Weights of a small GPT-style language model, trained from scratch on English Wikipedia: biases.
Each number is 128 + 24 x the weight over its row's rms, rounded and kept within 0 to 255. Layers, rows and columns count from 0. The size above them is the row's rms in percent of the matrix's.

# layer 11 MLP down, 128x320, rms 0.166, rows 0-16, columns 160-239
size [102 104  94  97 106 103  95  93 100  96  98  99  96  87  95 102 105]
[[146  93 144 122 136 133 128 145 151 141 114 134 143 169  92 148 171 133 183  98  71  76 138 143 179 163 137 132 127 157 123 123 151 138  95 150 125 166 122 130 118 138 147 146 141 112 125 119 145 123 165 134 112 157 120 106  92 158 155 130 160 128 169 145 135 107 116 153 148 134 161 124 133 200  96  94  91 173  93 129]
 [107 103 125 121 155  91  77 132 144  97 113  87 114 164  85 122 100 114 135 132 169 138  97 107 152 125 184 146 103 113 161 108 166 135 129 142 166 137  68 127 152 170 149 150 128 157 113 136 117  73 118 110 144 144 123 139 101 115 138  77 151 152 127 142  67  98 143 137 134 128 112 133 120 148 119 161 105 117 124 117]
 [141 117 147  99 137 123 141 181 158 124 114 109 122 128 136 132 102 143 144 120 115  75 133 118 113 125 127 160 149 134 146  81 122 115 170 133 169 186 152 103 122 121 125 126 127 107 109  84 120 116 140 127 152 157 149 126 127 159 108 168 139 113 102 123 108 102 135 125 131  80 108 130 101 101  79 116 137 118 119 131]
 [163 109 122 103  86 150 123 106 137 117 126 122 102  92 109  97 122 109 139 128  80 103 127 133 103 140 134 125 142 118 137 113 145 120  90 125 155 163  98 129 150  95 148 118 135 102 114 132 127  98 130  91 107 140 186 129  94 164 121  69 128 171 138  89  72 107 111 112 129 102 140 120 155 110  85 174 112 148 117  95]
 [124 163 124 151 142 120  93 119 108 126 127 116 112 116 142 125 107 128 166 118 129 155 126  96  86 146 124 107 175 119 120 127 130  95 101  85 166 193 169 118 127 183  76 137 128 181 138 108  91 167 145 132 164 132 157 113 103 143 124 131 105 128 146 135 101 141 113 128 132 144 138 154  90  83 166 147 110 136 101 147]
 [151 114 178 111 138 119 148 126 106 125 172 143 139 137 170 130  81 172 166 125 148 116 145 136 100 121 127 150 157 110  93  98 145 176 106 153 176 129  89 190  83 124 140 154 119 119 130 139 123 141 113 146 159 131 141  97 126 107 121 132 153 121  91 123 200 113 138 104 133 133 116 123 108 129 166 138 119 157 116 134]
 [122 134 125 135  82 129 119 171 103 185 121 127 153 105 118 134 155 128 119 119 143 146 135 118 100 161 152  86 146  95 141 162 115  83 110 141 164 153 172  78 128 119 140 168 123 111 105 110 156 129 163 128  93 163 159 161 113 148 175 122 124 127 164 119 137 136 149 134 135 132 175 122  80 134 147 163 131 132 108 130]
 [105 122 122 134 128 154 104 133 129 145 132 134 112 136 158 119 144 137 131 119 113 115 161 141 151 169 125 123 132  73 159 127 148 157 185 142  94 122 124 100 134 123 137 120 152  99 127 147 114  98 125 127 105 108 105 111 163  91 121 148 153 122  73 141  79 119 129 139 129 136 149 140  79 112 133 154 184 160 172 150]
 [122 111 112 141 122 134 129 127 109  84 139 156 144 149 128 130 155 113  99 178 115 137 165 143 133 105 128 138 137 138 156 109 108 112 134 107 108 144  93 116  94 152  93 164 121 131 105 123 113 130 155 128 104 122 156 133 133  89 147 127 109 140 126  87 134 120 102  72 158 127 146  71 109 154 141 145 154 175 126 140]
 [128 127 121 132 153 125  96 130 119 145 118 146 175 118 144 163 139 104 154 126 125 127 149 131 117 158 111 168 189 137 149 137 119  84 172 150 147 105 152 134 139 132 106 132 111 165  98 107 114 132  91 121 136 104 118 129 146 106 148 136  88 118 135 147 146 125 173  65 137 141 131 175  92  85 103 129 148 179 130 110]
 [119 127 119 108  77 144 166 121  95 139 134 129  93 161 124 118 124 110 116 129 144 110 119 141 142 140 171 129 166 157 130 128 119 167  88 137 142 128 149 147 123 108 127 115 137 151 129 135 143 160 132 132  97 112  89 130 100 115 118 122 125 165 128 186 131 146 133 156 159 117 137  98 162 145 144 149 131  98 120 154]
 [120 129 123 136 107 114 115 157 131 104 133 131 112 145 113 142 106 115  89 133  93 137 122 155  98 137 133  79 103 132 127 153 116 162 157 140  93  76 147 148 140 129 137 154 101 148 170 135 102 106 128 117 165 123 136 159 121 173 139 138 109 130 130  95 149 122 132 117 102 132 115 125 149 165 142 106 157 122 143 132]
 [130 154 127 146 121 173 157 122 102 199  98 135 129 125 120 187 156 131  83 122 109 104 104 134 101 133 142 183  73 130 121 129 136 127  93 147 111 140 117 147  71  93 156 143 161 158 100 143 118 109 162 118 149 140 157 129 147 106 115 120 116 188 106 138 105 108 132 119 168 138  91 122 168 156 151 133 114 140 116 116]
 [144 103 127 112 115 136 106  97 109 107 132 103 121 145 129 164 107 131 104 175 117 134 127 154 139 115 148 148 104 129 140 114 119 135 146 207  78 144 117 101 125  64 129  58 117 116 114  88 125 121 154 114 107 111 116 149 102 106 123 160 125 130 106 119 149 104  98 137 131 119 117 107 116 132 146 133  86 116 125 156]
 [144 127 123  92 117 121 156 128 139 142 138 143 108  85 163 127 122 132 105 143 170 122 141 113 108 127 115 103 163 124 117 123 102  92  96 168 126 146  64 106 132 145 139 145  98 111 161 127 127 128 137 158 143 139 115 121 106  81 114 127 126 167 145 126 149 106 159 108 153  78 122 122 107  89 103 116 142 105 141 100]
 [135 161  93 138 111 140 111 130 100 108 141  90  86 134 132 136 140 119 129  76  67  86 151 116 111 118 173 132 147 138 132 147 122 109 138 129 132 143  94 122 140 107  95 108 104  80 147 141 103  84  97 133 110 128 108 135 199 138 122 170 123 165  96 170 152 129 110 150 147 150 122  76 125 142 133 124 181 128 144 141]
 [ 98 161  81 149 117 133 150 122 132 131 142 174  99 152 107  91 113 142 115 104 115 148 136  50 135 103 111 133 120 102 128 112 119 127 146 148 129 133 110 135 203 113 117 120 128 156 138  95 116 136 153 150 128 110  83 111 116 126 133 113  75 166  91 133 129 121 122 135  67 111 126 149 145  84 140 114 148 127 170 110]]